{"num_hidden_layers": 11, "hidden_size": 64, "num_attention_heads": 2, "num_key_value_heads": 2, "head_dim": 32, "intermediate_size": 256, "vocab_size": 890, "hidden_act": "gelu", "norm": "layernorm", "norm_place": "pre", "norm_eps": 1e-06, "positions": "learned", "qk_norm": false, "attn_scale": 0.177, "bias": "none", "tie_word_embeddings": true, "parallel_block": false, "extras": ["capped logits"], "init": "normal", "init_std_qkv": 0.0255, "init_std_o": 0.0255, "init_std_up": 0.0255, "init_std_down": 0.0255, "optimizer": "soap_variant", "learning_rate": 0.0082, "lr_mult_o": 1.46, "beta1": 0.95, "beta2": 0.99, "lr_head": 0.0183, "max_grad_norm": 0.5, "warmup_steps": 200, "schedule": "wsd", "decay_fraction": 1.0, "decay_shape": "linear", "final_lr_fraction": 0.0, "batch_tokens": 32768, "max_seq_len": 384, "doc_mask": true, "train_tokens": 118100000, "max_steps": 3605, "dataset": "wikipedia_en"}
Each number is 500 + 50 x the weight over its row's rms, rounded and kept within 0 to 999. Layers, rows and columns count from 0. Numbers have three digits each. The size before them is the row's rms in percent of the matrix's.

# layer 8 MLP up, 256x64, rms 0.209, rows 220-255, columns 0-31
095:477472481442564548506459507568489471417471529546509523515537534465552577424538490473505402514465
102:538432529493488484512459436581529434480488577647479540536456457457496485480547506483435579557440
102:569498416586464566459492490414516524492517545482531485444469514490424481506540447515586505407598
097:513535469456498571505488386466462498519472557556538436501426455523472588531480469530586451534493
098:443424514521545536590495489491438477458507564455482500600594451476490503496573531517559479555411
096:544452428404443554582586477412583449428513526612524484473438597512565522511523515466474488451535
104:439520540513516578518453528549447507432464593474600509439532581513414439484481575527547527439370
091:456509466529495571526478533483473530530453397495445566509531434429518433462583567483567524503466
090:487496524516549494537561490451600513490599411602507469511469545473619567542548481533535483568521
105:452567493537479481538516552535462586411525524563457468518577453563370490475505544457467531526483
090:555421546538530481541517474455493479533473589494558515511445550500554539487489482376510448531475
104:521542478514507470566390594470510506460436498547484597532477536458527424418502494562552515548595
102:497403413457489473561540429506550454539577518504498417482518579573505519545599520454544551484531
095:483454492538559508433493535464465554548535561512507510532453503466500432478511521521503518555464
093:569515555448457492509476531509445555403512539528616539437508593516458506419527475526536485562401
096:489515486444476589587462508468526503499491504532458364449501556496540550516543475577459441524387
111:492511491438442542509578517462498497492480526581444524488550483440525377492474468587515464527493
097:571421504514477458425486404476564515560542476480492564527550451368565459530522490415512493499511
099:487450414503522485502492561446543488532549499475528582544577541551438474494467556451518544466494
100:415510567531558473466481541508527475481373474568520511586432493450466514471560499557461515563460
103:481577514413444466563468478512468505533469479423536521448503502520569554423531402471506437490482
097:542456492594511526493528495480625472556468449504475530505459523532489450504514493465473554494572
120:542524554529474505549557454557545433522474517484567500453571517464557428443511524648588436479438
102:562433429415493603492502435537549484487499598544441499529438524480436501509534476474563402500557
105:484521512558542563427487462467539491546485557536495440473461534498472516509485408463559628555466
104:457568477550528417550563454484495506520449528447417424537526512556508503447488534478511585452525
099:450475540497583543526591492536504448520525531563484528497531538520364413510499459454512424458485
103:443453471574500507533539521455476526392483586553614464565475536449432381480486515546447473510553
106:519518511544427514448518447590512467587466535492540529535507482524544465493539461506513427547478
102:474412415604526493465557470385487547408478525507495507600613533581452501481563476482512505596492
107:491471562542455530465488429521462539537555567561479583527519432384566496508526572378417461487514
086:461535483425550555526577502519501545482563666452525535556529474451448562426568474473468497430573
114:466521395456440495476518512511588432491480502471536571490442572526536471530515544576521524491491
109:480538470463488549585573550521435533427567495476538565471549460439511469518507527508564529489524
108:527492438467525450578439415555549527508446538485491513525582513458526457416520493485531515493397
103:496407489538449463547599547439525528598429544564493490546506518542489457475386531529585608503477
# layer 8 MLP down (transposed), 256x64, rms 0.234, rows 220-255, columns 0-31
103:518525538450556516498478477462560408481453531502470433520501477446523523609499462450529483442490
108:510366517484631526409533462565502493422500531454523524502481557475536502467531562546419565490532
102:397605445538453441480448409539489494467581485475443626512478503505548488502602588510502493461544
098:526439451507493547494490524561470459523540498500469492507497599533494437439483574495493480503553
089:534534443581552491527472519503494545433493456576554387461483434548390526561514440450427519499499
091:431495454504546539430576461499438479488512527476557563503516509490458491400512557537561386483424
096:418542522592450389579552463555500480524503512541478503461543547542499525407433513552491432390417
091:630565480466437473502542541501459494522498564436490520446510470554460548523521528477492469557534
102:427531486431494442575591529493411509535528443533510492462515509475521505507423427444490557556585
119:407497494582562486462553565479443594542571496509569589482488478531487558460529460397475593489515
099:428532473512521472411440430526545472500522545464481473496510461567455641609483499530553497534523
107:546439458475461527491606483574517438558494504480462457399519527520469527507546590432517415548481
090:502438512463483538552449542492512422465449551538537555526543438403557440502531423602471547431513
112:485414510444523516474485550431512540532577548519527504540604503462505513548549557534489542550500
102:497426441574468530496568488511478484481575471503400443473458587511534464514449556538511517538596
092:515533561610521471486628489487466509520555513424562491550413500560560453497578411449537472526457
112:525548449560516497458459590482431521559460612419415493501578499430504434579513409475532519467498
094:434499555481483456474614576467525524447435492522607379540488501568418569540555476489435515501529
095:485574547602506506411492499516495536514523497457524483364462562468457417523522493636449432602493
099:470600494497475418469513562444440428493460490447515457467513481525449536590450582444512541500484
099:553496498423448526422408509541503602537424502517545439521432464504540512414590526448451474416424
076:549323480465484465552443445499460557524487468471576482455451503494417476524522431512507413503518
098:535558519517550491473540399535612559540420557508540522497584564520563560548531462504445454466478
103:521504517529524428494458507507435545509392519582508573399567460551531503390427542458449571508453
112:494578540512383558494465521508483576437462512469472620511498511537584496472485492512383429455494
107:512502546540433578544494493512410426514501429544468457551535535612517504436532478473428573608505
109:569589497552449506564437436495536451575507516480509385468474527487477505475447526481534517437609
101:428497579530501529557516435531495412440509523480564518523458476518495552495458528494452446476522
096:434543447487538568543581492416504543508548526473430550444505509443530575433467529412423586488507
101:535485521625547440469451462361513436461523575502460512415456516403492483483567471535484455444482
101:512353579485477466500560463533457581503478481581469520469482430404483531533406556574499521438547
086:491505494477525393545503441547560575451533549442498495441429486500561552437520497567530528484433
103:539495529492510551475492478598451509444555405453472458500514516490514489394589505443410470522476
105:518540514472469478477488590543475520476505356469546591478557498494437455438497485492510425555543
112:365533426543531528564541585475471524511493463455502578561494512534484545514453490557612446488549
098:498383603542549493513402513513489466466486465414419555500566481512533468528554505446381518501541